{"n_layer": 9, "n_head": 4, "vocab_size": 37674, "norm": "rmsnorm", "norm_eps": 1e-05, "qk_norm": true, "parallel_block": false, "init_std_down": 0.0, "lr_mult_o": 1.39, "schedule": "wsd", "final_lr_fraction": 0.1, "seq_len": 1024}
Each number is 500 + 50 x the weight over the matrix's rms, rounded and kept within 0 to 999. Layers, rows and columns count from 0. Numbers have three digits each.

# gate: layer 5 MLP gate, 1344x512, rms 0.286, rows 765-884, columns 320-351
# up: layer 5 MLP up, 1344x512, rms 0.301, rows 765-884, columns 320-351
# down: layer 5 MLP down (transposed), 1344x512, rms 0.211, rows 765-884, columns 320-351
gate765:489442530522519438619473480431538491547466422421585436600538508494469674445501556553459448486460
up765:527507513480493416485441557521389493504476524601524489498562475437535540501514519519556484481627
down765:536607438517530570401585525522390497480547563543493495532466504454524527537471462549526574426543
gate766:433448538516431441467486454454510565448591522515499497587526515524548587471542549474515534449434
up766:514468448413512510410492489567565522499493433446491493459507497501579535465395514443621476534491
down766:522446548597478534457476473533514523429571482558581550458631590504536381564448503514516490558430
gate767:547434506543485494527486458494485583463412396524555455512545527454574497470469388436428462552366
up767:471539590471456549506440460440518599505516559577589457614525521530510564479471542544470465529542
down767:388357498498468501396466443489514466489449502504466560583603577556539401454513516432509487557526
gate768:578536514545480522495441563509562513443468590580504538528477552512466478520475444488402446532546
up768:538544508627517496612504527402500427459501386500530585482416466483556454523568482461578455558510
down768:497542523538516548462489457582498417501456530595578529524604540500537528463440547497489600551480
gate769:550454549538457477456473426452472523472548508525441475483446477526535449525582509477537528433505
up769:570534511481502461534557564559534550538533576501557486451509559412514450494642549381478500460488
down769:474524522532504493459571555570486479431482442475462563568503455548454483540571447505489466524445
gate770:459507536539530496473556423553431487587503464501526531411634398595489560505490496524401471448469
up770:488530498496618460577504496487530572518409447465559489502485511501561359536479521504443536503477
down770:519553554408463492464507538489541563453468487503565544499513504479479507533454501458409508510492
gate771:467472552556428483525509520407462435448389591493601546412522493479537538467524545530570542450553
up771:503537553535498543594526527476452540568533495485465564401551573494541469451429617405543403501456
down771:475530527457435533482463510448553558456570462454424528532475467519482433479470559585506485440465
gate772:444536461459498508491500497514563533519491510468475571429513514532526523524509473544589440562631
up772:461542443436533482449525447428573560595518486506505543536479480563527406434478419574558550456460
down772:443452483545559395497489487561481490491523452531471491503398448508472524531480507518539565434492
gate773:466442430535522549508484558554516529442563516532487486471610462451467477472543531555438533500531
up773:545511551526530450486440484485550466538523451480463477561473460480548532516428491499489488494563
down773:540490584478503496471451460484561479515530474465477558511455477485517445458600555485499497514450
gate774:581497496571520512486517497495547557498441518511490537497540487475532472519534493510498447512496
up774:522520443513526546535472520532521503424462419569491460541480428607379617462532469507513524491402
down774:467484575467569473489503524441477503591465510509498500504522527542397499520500470563524570496443
gate775:461562448454578404509533445439557481484453515465472545548467539505467453455500509474463466561477
up775:559593429474567537425509521645540413551469513421565492472555546477546497549508524522509631456522
down775:542460534502527554464465541496480459520514565427503457488511530452624528463503591512578380367467
gate776:588481495497602497562561522638434547612498545574406566509549499481492558538453526464511559497515
up776:507464466542550480437387529520510509486464536545463477429525490413571405490429545507501462424506
down776:564483444486495546499496611495575423467542556459507436460499589549468589455563507448409572485498
gate777:494443545527516401454549430615512462519490499463506462579590488501534451534447506401521457496509
up777:510516480508510430461504455527446519496492522502554565506439613473435474526509521479545485558553
down777:442472603489459436541606496446558493546529496580441563518447551476508394413528526510518491497499
gate778:564512495483504527486493515539439396529558465478486443588461435471488410409444505516556502520440
up778:522532547428506473462439421403481495571567537475434523590464474464437462606494509515545496525485
down778:449508517505574491512510498466507447523560524447447607586420468474568546517512533475514455509492
gate779:481504488488457529530495462501506453475491522452477477511444522470479512520444498427505512441483
up779:537420477527482501479482617548453542494526540519522542446487530587522537411533558546464492495427
down779:480541458508475436403555512559545543515503508515582518477512513513596482508529484481493505527515
gate780:472493591537513494466441562543520509557502394513446515568546370502540514445462413530406510559530
up780:615495487523499480442478560587489454507438538467492515413508533519444448520419518460599504468529
down780:507517473520514504539586501540513535514541495372513495515568416519431435476490452471453439613529
gate781:467456440598500496541442508505401517512523481446420427495516487489452406455442547534456531426460
up781:495452521593486472479382533461494511514590460452460534511539494494401502509407472470536506513500
down781:475452471562451588518493513479578391479567491571511622543439456550484483524465565518420574474608
gate782:505434562472470367441544537483420542589589499488460459485486436518506557582612544463462473401499
up782:536417518522493513518527438475474437510492492486511504644475497484470540536561487438474516579490
down782:504508514547538495527530445435587473545493522518568475548551498533547402500480448415482520461559
gate783:456512485452497422524479472559542590492439542507423609515501527515469448447466439463481488581461
up783:546486523501412523424509368463492525578518527522491499415539473496591513588493524466525491525397
down783:542465496588572495440459503440491489517439497428595507473568553533531520504456482486518546481440
gate784:472573491471529449507525482434463421496514449557551466485565510508494450448561460524458568515592
up784:509409445510578502485479546461542481500420511456518463455508488352497601562474530670465456544569
down784:572480420476460503475505451573584578437496473505511397520579494536408476565619526425532501535536
gate785:527564594474455474465531472366524490438508545539499561500466511477539480543420491564428388549590
up785:521467530472637522482502560503381513449542456440475600518500505452462421496466313416446425642496
down785:457421482537622551487527560500496512529417519489404518547476465521550475430452548520469598598455
gate786:496422527511556446491543579428458535512498476509402529541569474425445441538527448541514543448531
up786:508612404515521403547476542550453478467532518589451620575477417483446450486457467441552532506506
down786:468462585486525517471524520487543499528463585544548506574496458513434477564529388482542521461464
gate787:452546595559589456603525540485503468510557516576516412550542443496496498497510477535512507564536
up787:399494562530501454448428554572503480571554458466483561563525525520532538422566615513452463630425
down787:465583455554494429436537587553483510597486400485508550588474472475525603391495643558557566575434
gate788:503532547543510460473527565493567401497569497498376558494559452529460482475498484406447490568482
up788:533511477656490500432504529456460502535528542491518445550460477420542575431473500478525488444445
down788:495467513457522548619532540532517448488498552508480521388508443524540551480518462459459475528546
gate789:518516488493397446564478581542423522533495555508512541603606537509489371571512552614501511504536
up789:558521536495474489465531478472491528473513442540532468454496498510591398553433481481452475556487
down789:555553443513526606571389496432439449500521484585538521502504456521449467524571524453478511540430
gate790:454589523557593498533493422568448516539508500502472476557519538422504494489524473456428534474542
up790:511624509521587577574481477564452463437464467584484460483557490524588539422536483497463490496512
down790:447508447488564525497520555517477538462525561454494483435613478448450477542535491596528523536426
gate791:507459551460489511594543486562462529534513530485509535526447473549477483558440446437466510511542
up791:482502668468488532573470449426489502515555498446527490562551523466475621525483559551544579467463
down791:510496497444548480468573611416499493475537582521496469468573559513476569500500439592469589476463
gate792:509429464502421473578574520437503424506509417521499491470503532466491460469509505507500420451501
up792:452584519474546550535429514493563465519430523372522440545484628599493533555604438420392578584451
down792:535492394531466558514495412552530536541410525414458517478562471444557523519514510470497665566443
gate793:584526565530539470355584525542535560592480541549524402544534583526467569531438461514495495544531
up793:466424440558466485446418550592612587444524523527546551587548524428397544340485460459386433564449
down793:558488522556504562506576573575533508492533498548511543537518502491428553496528424480464495523532
gate794:317491455587476498439450533456477533495494520581408551508502505538612503521525560493547545537458
up794:463526596531436536530537524483354532441561498508516472496405474496482544470525466517574524593489
down794:465452470555521398474487582562475612584416466553455539417530421491491511467552508435537509552439
gate795:441483510583489557375558503512526421501486508515492493480464516480604557544435525577418481574524
up795:479537510508490435494487478495535537523470461394515520516516545528487539549469530500404524559473
down795:549463575469537505527493549519488542558491475497464501475479534476589436388597544484485542512532
gate796:471404484569476497448506522505399516546616495557538492554500502490441530430506510456464497473455
up796:483462455440437613514454468450496435548486470482434565590413552484536656559543468596496521370482
down796:482509509511433503470502431488447455489492463486518465579423437479521603433488529514555434505452
gate797:547529510496594481574593483447409491522567488464511462421518456494457435409529616560469533520538
up797:447531470502514512445489492534554426478537512426462372470481422529463530493538476539490518508545
down797:481527495420437435444547438527487433438523469545552541517486553482502497553532472483509470537431
gate798:476388416555442553458494423511536530553546471525506545532489518460566426448495498471450548380561
up798:508510474531509575550524531546479606484479479511523580469508594637505605486490479532571452558450
down798:431486461532587474477454388404434484531512530488478534459529510525488444438549390496489468481512
gate799:523477579468571464633506477556542506506478533564582525536443469494504497481464615488409406459477
up799:564498487427493520471561548506497493530523394566436541417602489440550588498490484441552423543427
down799:484484506544479596477421609451490446529473556502475590577457510546500548451561459473438482478523
gate800:540567461425432502437530474490486475554437474511442500463478536528499531483506496488497428504508
up800:538500541416507502447582479448523498500530457446475508499538490446507374542531479426579476552532
down800:359418557491491463423569500570493582528487495437513492484521445508583468477527477507578539461653
gate801:512481585509493520444493475524516463486448573618458520412465467530513469527498455550479571530509
up801:587569335520529555530467428421529439491466496478542466495516534366468588535484578496462493465551
down801:403399346501506486617625412561465546537552452452573474558474473423422463538485387389567395534557
gate802:505508482540550525530522514503612518477498565526541583566461546577540536437528525434511574515566
up802:498370461509529480530446581507433529542518444501537488376557489394488512452498559461518528487567
down802:528450408427487406548442426555509513488477464519512408419429465485461473511583477456484520487533
gate803:432527562516486477452564503478428586511423503537547539482551384476490501512482465533465601497500
up803:473561500490477529524491426496500531567493471475604460522468508457546517553500507370523481567415
down803:490512567542468538558523483494554523468563480533499513455541545496439517578419532498492484507501
gate804:555549520536468534530447519512547443523426475413427508495501540473506495536491493462465463472449
up804:515445503510539499605400483505593443510540457577453330551488510466506568399410452568560538444536
down804:459477466550489500548517451453576510462446472450403513507485454455376471522451513541473457542403
gate805:444495468458520456542583555443521508541521548565470582573456479468474421514528473476539478517518
up805:568510499509522552498522482504482459495545517543433460512458566492503453413491448601498431458538
down805:490425510512567468501522526535471526536463514497416379491466519510530505529486480506470529489543
gate806:540504562394477567404482464561570497567534438552503522460450481468481485543538498479489507498501
up806:487532463514476575470573544475458467578548465508534537475500489422474574413536416526552501469528
down806:467573519473539513550472470541543543453503576556514548538560574517493453610476539555470462456435
gate807:522562576531501491542505509471483499623565468450482472468493570513454525425509550486516413447441
up807:453421436485503506513521546549457475484442546526449498476521467481517452476478540443561480471444
down807:436473475484501481458585492547426522433461401448586593527466395539426493568527473496569509510471
gate808:486513455587375504488418552545530453416532494483460454479562514425505523482491576552559408395462
up808:444408487548650468499491502505579440549531531471567499466458515584472522434549558572489518602606
down808:427503543497501405525532565575558393579495478431552421518504487504485432498436528465453533589589
gate809:596416422495478434533492477491443551539432512517515492557518314492451572394357480530383437520515
up809:406527467478490513542509465604468522550535449489558557494549532542595397425437508533457456592614
down809:523518509489522424542518571489544519517512537564505479514560536537394419445487471553483409543496
gate810:452516578483441558444376529511487461534560504531455496643492440453435563446474550532575501397521
up810:365437585559516578433473499505490484486509548511519447474523517542486561538423585569494501397549
down810:478533549530380603550567481530471514474683399519460556557490464532509530455425513510540566514562
gate811:621490482488556490569509478422500461511463503449444563474448539509451350480465487445465495592491
up811:617480523497569507486609393539551565559404441392458501469562563518506506425628502582504433506573
down811:544433401465526523545526466488434655540408466422546526588500534557448477417558490594504561605526
gate812:451493535503456487467497448524561449539463401560492513422545525560508440493431561572386528577487
up812:499530501485467498456459564415440563427574485473448532497582486521428434436457478484484485454501
down812:341503549422504536447503515499546461376539501543570556516490493510533502567535421500457502546461
gate813:460408459512519466511508486551450551522519509484396499588547450494499469509501520392512624525479
up813:496641405481481492530466609413486504452513569537508464484447456581484535505557383480486502570471
down813:549472522573503545423476503516501489490502568537433499523486483451546589426496526554500481535528
gate814:527521441496512499535510494529535497488445504561539482559510513545464485524536609403525513630581
up814:468499492433538515501518448544489534493534510494567482560420458518472512528519467522412484560485
down814:530518492538449499473499514541549574542512524547506552464463582512497493463424584524431551393584
gate815:523575489486462484499484460550446509523476499575540436483544484454530477540416526486475518461484
up815:481492500528531544444480610421428480462555471501582472549578651498507504465569511522453523460518
down815:452547517474510502614534567522428449616521450575542453508525531483591512451505522548466600509547
gate816:523543516504510507478508533526568551438397586485523483501517496526500435524451481563372493447466
up816:439588501494499564404473507478573401430473522468480511541509556598392560455485455503540577525499
down816:562515473441492506548551467433532533516538556462510542530482555551471568388407407579474579495475
gate817:616502384506478542584467448553459549565490475517555543472558624522581462477533517520554525458450
up817:483460443481462576473476502507548491502507495536481553516561515416478467470493579462464530465550
down817:444499399525549464477589492501560480579482516542461518521552517543508513558403483480474567472539
gate818:450481518493492552451616556429456560546429481516509430578534476462429517407504542494587495463523
up818:434491543477486526527548562562460584506503523515506525496570603479439442429461501467483512519420
down818:505421519459539562559522512546472595475516505493520550344560526563522542396534510564503616426428
gate819:574552554463658511502561527447500408603443437533454583506415483399426499497499558575671520468517
up819:454448465565517517549479521518513491488512496459512508484531511541553565526460456461454438522558
down819:568590575483562467527585457501453475540416451515464546457431416478432516458498557526623490458491
gate820:516502448460461452437556524480480506534461539488535581423513406557523536491432463505483532545470
up820:451480496556477600532527512483468448519507458498535546525504520495399473495509512419495515455515
down820:516562560505577507611484448524560509550565572528535407625353526468517432528451412572527465547459
gate821:545530488530461473566490521453546442466545542551516465495459473544475480460491469539563478487516
up821:586485535466458441445529503560532533475561526555388553642536507607568487423537486447499469513459
down821:397525485458514446428479545484460469521444460469534495463488498594493543577496528528485576582517
gate822:527485471426567483427499483548530464423555465454460451431483555500488466517425545449565539443495
up822:460550492584547423532508544634616481560553438516541444498430539444553540527496490492475471399478
down822:502573397543532493540527411563469455512545538510503522520551477528502480469434485579441574529576
gate823:505433474514513505644554469529476447442578442568535488498475538370464525490481537501446464517455
up823:479439515451492482616566444548461393558428413428629463537610539488507546433484467422450327526494
down823:473530547510413458613574555445397571467538507485587478645469463516507432460444394473474508490468
gate824:536534512540490430542527449566484465434497611636517460471525517525540374548578533465463498521485
up824:500580517526426456474535575470463372472491519473491425481515496515494535540498586534486462504470
down824:492587474590492547485506514436500465512413555555491537521523467475525533560463531516536467494541
gate825:597537488446487453379456512586441432434454470432456561470529575548543547556467525424459514518482
up825:436455529468460407505529397522534394524476489395441583549477586533618547442473528515577494575534
down825:435434598496545436530383512631479582402426354432463481502511501483550515497410424517474527513376
gate826:585547515423512557464531372533509532601567467441392464427495495410554435641432551377456455499550
up826:489452475585489570471508403531532514522546526574425431476628500438482433596468478549487493504583
down826:560461444439545550466531360474544581524582626485420512457462549577495566396456502562535544434551
gate827:557521508560451477430386418481472449426501467486529530518450522561465565460514409537517506490498
up827:454546506447527565576555535494427443534484368531462460518558472446588384460456504575515488444456
down827:468414469485446498502486567554495491560487506513537471528493439429551464423461604511478514555477
gate828:461424412548466443464455451510503461542630544528561581496544459579520532485469567550542533558560
up828:506451425544577516457446471537485536529495391554510505494515496537542525549499527479477443448507
down828:535504458483384429466479491490477503466508509486507565484468508473486507542499519453470529533486
gate829:592383535479438521486482508514520412464578567398542575444538466588523421522516513493506438563465
up829:542435460478466460499578443556511616554509497455423549531472584518477420586437456580446501545510
down829:537576497496497523432497539505502502519495516494522548456435531555474519469406531614486453497439
gate830:562396469539474516488511470519374472542483459427425518575490513484506552521490522457487459527487
up830:544532517433537471479565452401593595471425366532451411496468590522525508478530564553544504470557
down830:522530509562532436490522390514499553406442454487506383495576539533526568556501480535527467418397
gate831:450497506520531485443505586558474571461571565482423573483466503451583521509566476336541480543579
up831:444482580426501583441460561583428500462484529313414551407427409467427571517529536442477467578481
down831:504484513521512572508483538543448588583568522497410527476396387535451521548571484509519370476536
gate832:538493466472437543432372569437498556553530525530501548551469505540489491409575576503509515379515
up832:531477460493554585467477475530482471458434552527578447515578488496451452563545456504516447495541
down832:448444578538457530504434419491475481500417513548494480466493581435495589474496525518493524458515
gate833:465487537605542453543504538425499431490501536476564516569610497491455482557537501498498409456586
up833:466568439516420514411409468554444528517544483570522582530459595481529506484457500496634523541516
down833:516471502479467485484445468464504410579461487491489514519363487495489452558511461475490510535467
gate834:526517520432448376621446581561468527513526474445433486530522460463461524514499563593552447490561
up834:468480570507424521498440426449586498456475470493524583559356582372446548480518513615496477498498
down834:580557441514491488517492473504574479519456443460520436608490475388521433570475510545622534575653
gate835:480491512482544505447493543538529422485435569500537525462466554505532584474511518456477524482489
up835:577536534539530534517470568457538516520474515545530430539420471464465537560499518463518540503504
down835:436513528540588470513470417526535466445570502546535463515505494586506533487505577542511517523576
gate836:455532509510514557568541485545530536505539525465521500480437522510588588586472497500391452539512
up836:524489457452444440470561508543561500524468578418586485472493515464463509574463478547422426494463
down836:537502497532471579410523477518574458470512438453502564478466482542518480418529540511484596476526
gate837:629550437474534548430417403579550557491563458509524467475623431526520574470534494482533504469558
up837:454557513539550501517514411428494492521512504497584490504476540436526497545442527511476511501423
down837:447512436561398483494422415520524496516411507457473465566612510414406435501447547507430509561534
gate838:423431603550441616509528481497532483490508510499556423468478589501542514482462502441520467492470
up838:495533455521438526538571531504409438551445533574550538462527451470529562465549483479524550371557
down838:526552526449430474496451613488455399422446466481609471458427522533542487461385545381457571547486
gate839:451519455462524444582473517536591450563483474523512454542482602493567496508480596539608489571500
up839:474470513478473514442517512512547455584514476556521489476513564517527573438579487468452405496493
down839:446517520527497515504521511522607474536538463450475542487480454477481522499470565543507459481546
gate840:495561528510572527493531580498466437465494477538529426510498523423519604501493482398589422389466
up840:495565487505594619520497450510527481529467464409527526453527560567438481488520576510381588426406
down840:503509452554451506504529488599507545555485581519483519429535557519441407493469449545442556458527
gate841:470515554519498440552395448469473554524582468572462625505420491541434472492457547534561519554401
up841:518427536525561477460379487452484568511494490550416485544443390494513397422500426511462485518574
down841:476519456493401445538485460521470560462478432516457490505523531567453490575479502557467577522372
gate842:572522548561569527433495605551459492512489521576454557452436454467525442444485492465423550407490
up842:560572432519485561516435487473566539524432487467398476518504536457492479486535493481547459456471
down842:483536576553545492511546512467499507471490451486465564378533527498547519439568551463500471419536
gate843:419583450461321377526503531483530582482442442534560445512493422575488409570398449466524523454446
up843:515495469445479392439543372453497550585464468513556461488489556588517544391645438481504361494495
down843:492506478532546533501583539409522519448556586470495398509524576524598560529424488460482543612407
gate844:472448449490556568431517491535495457405532542419502526527473505518453502538531491480487500358514
up844:496482539528578462502436486547610427472543563525420546500559442550492560525525474479519484439499
down844:486536471454456424538438578453481424511571463508534489600470501531415477434521437606483476516519
gate845:421442553459534508579504478497466549562504458548534503557614507546443474505443482479571480421540
up845:553513495485448500545511455549546380403533482500395477496484520519493523438566535486425538451482
down845:570499605465582485480512434459477491545559547563522415456509551528527541472523560514563454450456
gate846:490423535549419426567556503525566455546548578498509477478472538560460568472482486544571507490547
up846:545531425541562440531500534414501459450522409507537509513508566507515470447459376475531475437504
down846:573567526500495590521447560577485552573512522513459513483568473460523519469504545481540559523528
gate847:459473596414503526496492533463478440562463469488478420489532460478465571539447507464552475466556
up847:507473418555577597483524471557558487509592456498505506465454519445500441544483523389439482440516
down847:550488537497562587496551475441426441458569586460473538488462479484453388612452540507465604499491
gate848:536607484484485571458457496443457555472499448467531532532425398608506529523532434526485483540470
up848:604419515451470482455512524506506527547439491546469467460543488544540436556477401499529485416491
down848:562471468534474543517527435551462466529512553585477490417521568543583522486542531525512485462568
gate849:460536503335475499531569486532534449490483443576477566455515597454512510518538477401510524485437
up849:441508425622536450474483513517497489480564522466363576508470423465551410585497484507450522468545
down849:466578621445552519496410534459516468601472545451518542502474698402372580573573454462587466475517
gate850:477510487476550564422532469503544501589483457455549591513583511507535573433420579533471520445580
up850:449558413487544522555502572449517487513442515563494507437540500530508491584618474483640421467552
down850:485516446431506612569421503554545506644539529476497512525570528474485441584611487537620576438574
gate851:505521541518429522507539534565501505507427516529515463386463553477546478511530516537558523513512
up851:526544509470442516476465525427462504469518510453469493432524503455425574531528479474518487467519
down851:451510459519564445470546455507518451494587456495493528583471506517493438437466560503519501484482
gate852:518457557547409521412521534478582527463435389482503499466540507516422376498585501497511470438596
up852:408454530463451549523412580507498436538443549549591531469413525501481596529491512543412462609479
down852:464445464438487401581454563475461499538503460503469495582560476465647519605520549464481511504513
gate853:493473552547457537433452478508464522569539485489571457475572484534495479514483491478481497463517
up853:514522485556490525473420552459569470485459464502430469500467524491446494497532521513458517607558
down853:438583456518522548539515508431558488440526410543526545529518490516467454491506517563476506523546
gate854:493471446571443457456428519457507513509548490457527506491546516489481492579470450460463542422531
up854:537401500506497446545539501484498550424549517489477501508457546476485528453508519572559439508573
down854:459547502476506554508443548492531432470386591498502499506423530579517552502532474487508507515467
gate855:535482474461466417585420503501513518597556487513538510458491484480488448486538461534522410427415
up855:480592460488485533544411489461432448506523470552425519484598474419552520506536442558510426550502
down855:509425440473468484512527519486435527552581436518552385492505505546326480538512456492569456478475
gate856:470428508436530424411458452535544587530533466490479518546474422476487549505458449487428517409400
up856:502424481521489551449459524516506504448429508450487422553520491454544503512494434540499437471485
down856:535395534559551600493518467526561582518555458476426423490481444527511590445537486544533457496557
gate857:501489451534481492487470574503393480605579596640569446485459430465556579484507467523474447538606
up857:498446473485534501517526530513393486465458453498506588494490444574500554433440442470449508510544
down857:485403502408492491561539516502509610523511536520494610422494542633507510447431499511462495482523
gate858:449458512573441535463483525516557508492511559444538461551444472403512505435530573507486487418462
up858:500626475537482377520510500494551468476527434547507564363499562575438414541500446545443435492587
down858:520447461480576375484499472535505547567436428559487489415500559448537490517585468478479503584462
gate859:497487506438539476468486555489575601531548474465505439487517540511596502456472513613512380436500
up859:470426431495464495501490523608509542539550487421544393447430577481502520536500501530517577443493
down859:511430470484414577485465502485620445547512520437407418526503547514529449475539451563458594492445
gate860:534441537552500466510572498436443502549530480536523530546571526394524510485525532607512552499497
up860:588541496392524572405361539512507408535458511458500445467509454474481569537570524528529509569527
down860:567520549442518493462497450517478468408500487409466449417471523552459494506544520447507539442459
gate861:582354491550483593513414537495531376496519468575500442396525453447506545453531615430583331418572
up861:404582551518521456416426493409509518480469528540451475523483577593459490530491529534544588543559
down861:484497483565466512562487568451564553529590450409528543502470437501618464438469529552486508481454
gate862:532473502493485502455450508532473418495501465504490528488485521400461578434455524510548506539554
up862:447495447531439560477463582449508548491470575498445431365463430561494480487491513493518567539490
down862:499448562390419461363516499468494492494484435511424528497510596534468542407491479616483546500501
gate863:495526615475485474545427481498494510501551503536533532573451506522445400493431529550465527475427
up863:514500481544490413506488521508514526514446415578458528427507551441527476465508552585495490586535
down863:532519469549464458451491506427465494496402483521525572490536567530481431560488484561560559568526
gate864:591486572435406498522524541518545466462493511543479575414524555440516494534499515482504485557517
up864:615463436541479477520560463476459513531547523539458549510566488461547448474412443503552509480484
down864:500541399453465424545399479514522434406477541437595433568432449519445479486526490489545488446479
gate865:410525386545466499358426616470506584529502594457484603414505532544500486403537460485563565502461
up865:479557585474472461472506434411608592512524488491428521449454462425496485580468441431521472486562
down865:560529495506498514463506505406481540510476513486454406477589562550408551533454375491497548475484
gate866:450538615513479471531438511402498500571484547449468516469570475603547580535511435493541476448555
up866:488553458435521459482347546485548500418527471397506575495479523511461506514441453497502560559533
down866:528432472463539450509514535644409467539528533546502460515527512421636495462460516509481544462569
gate867:501534475487566499477459501501463534426365454510428509340419562534431494477488447603446564539481
up867:604494455619481444554523441557494429579550560546532573493509544479475541488537479413533642549489
down867:536617503397416476539455425473449440505483580530525415504461573474444474524478473465523612516480
gate868:514475480480532360516554512456449490591529431551454545409399544435599568422509528531571497506427
up868:475568449453502423559574471487502476492538476515496473582473496452502527434511548408428535506448
down868:488564503440519547522508495545569526521636534495461557477397431473541518379517466519470467522476
gate869:440479413511415532562434543463463442545558440572425522494487445497398607464579519521485489543568
up869:451464648430562565478541467609389442483588444509504498596544503499562564520429480521560456565562
down869:510464477467445535483579454491516442472507505455518539589459501478480518492528450512444560437503
gate870:487594492531443593384551468541475464460484470567516421489579518568514537487427529504561476515497
up870:564551462472589481541561541436538449554489573487528508490455466611468603474530544454558454499515
down870:508448489562456582546459605458511496526462482511517548445493507489542505411494627549541534505464
gate871:462471480457475501368450453381451458551516549514425552507412521448560463434442437551470484543367
up871:513536502555418545513462418440560446446571523495444613540547460523457489563413492477537531487357
down871:467495486459501466515552532423471534506535499460402498423495480484578456429619529483453621510472
gate872:523454576432546488498364581577489471512535434445450446478462532525500507494440517454518524519427
up872:522394476526464486505446500554556486509510452546527435451546455452527465569407549502515579580473
down872:618518573489554558518515584580480492513544536640534465556542510419553512524508548481537507531547
gate873:489542443538502435493501468499512490496539498516484524480584552517459465491524494575505609540538
up873:482488449508523449466458421508545455481478506519534562518443401566479538495547424426453458507430
down873:527460505461490530449492619432530482403500541548472434446490522475371481472602431532444502472472
gate874:493509535597525564565388515508466479527424493653470433541460541585415525454587441471440502545483
up874:548415485504632495473402526444498467488528439595478460495458552529355588471446470484483466545544
down874:509413523518512373518602532441482512569517511566403620493439485535465504562472405570504460474438
gate875:481526460548464443504481516478549394454576491551546521373502470513489431539485599492567602409535
up875:564476465468539480465471467408519489436523458560507510548507452596510423541530540479632562474567
down875:518447465430493501582530478449425533475517563521544473491520454454499547528419493476494486368578
gate876:488531494443466542493445542511508546524514537511563466473475512576511477477462477580502480507527
up876:510530490578567482524505480404550540462451621486457447539412502534474483587455581454457556460553
down876:523526486443432521495477512549494522532471423577506521542530455500564423502455380498433504527513
gate877:513436408482451507494597483541529445536580572499575545572477417467427561511516547476497506568512
up877:492534434539521464539580574548487490392490541400494552460524473470413547530526449454463496562515
down877:414329464485516445495597471639456562513497560458389439573419504537470494439482495468498504512544
gate878:457539492486489533447484449583518545556571479520532494476423496473465457520517503528543529495575
up878:578558459442536595454505552487579563480442523478513432489516462522507476531500483497510553500455
down878:598532505498576581515546592467596482492459425532484477503533499463497458456486463543481561451409
gate879:523595485452541452569483459500511543544491549497516483525521557510498489424481573479487537535505
up879:452392554470427537572511475420481469503488446531526556477512524488523413530520556513405474433506
down879:515482473511507461488554459531489487450493482528496473485458552439514505440516462440525578561465
gate880:464553527496489469462474504437520593514413478459536540461478552477490492526468421510532503493504
up880:426509474498571546504587443464474508521555527518479556445534441593402530406544491439408460508580
down880:427499571510411412463486452446470576521403517496595509513545545446428442554556335433537488446492
gate881:581438507413618449505523454549456484390552521511567525420525473591597455528501515503469529482522
up881:457456530481447508510459473436434558471518466474640512569418456511531459546400545504541461580503
down881:499587516487394502502576471524456509406499536530481474505523528483483518498496469578542415528507
gate882:529501572419454534530544535491372524507520396460418544451517512443501493492438570401561475498536
up882:543501519509451554576419443580417535441471491553544589433496532472465495479572456565420532446573
down882:510521490528590441478540482455477479517524496482422423508573497398580571465486435525587397480468
gate883:504406503500526477475464536523560535539561399505542422584444484459523487439509475517576495327504
up883:527487505490473483461502648432483467465505441513598484534469469521535521530497545499473436450595
down883:489466376538417493503458592521562432498580485604545512518488508436601420545476548460521512545548
gate884:470491623618497548553514544497502448511534504391568467406532560553531503504486457525463463426585
up884:527509573449502390623486524557438513528499500550483536491505446450496457543496477542526561514445
down884:524528452542559483499458464466605418462479623510513490452541539476475502553573399567477492495454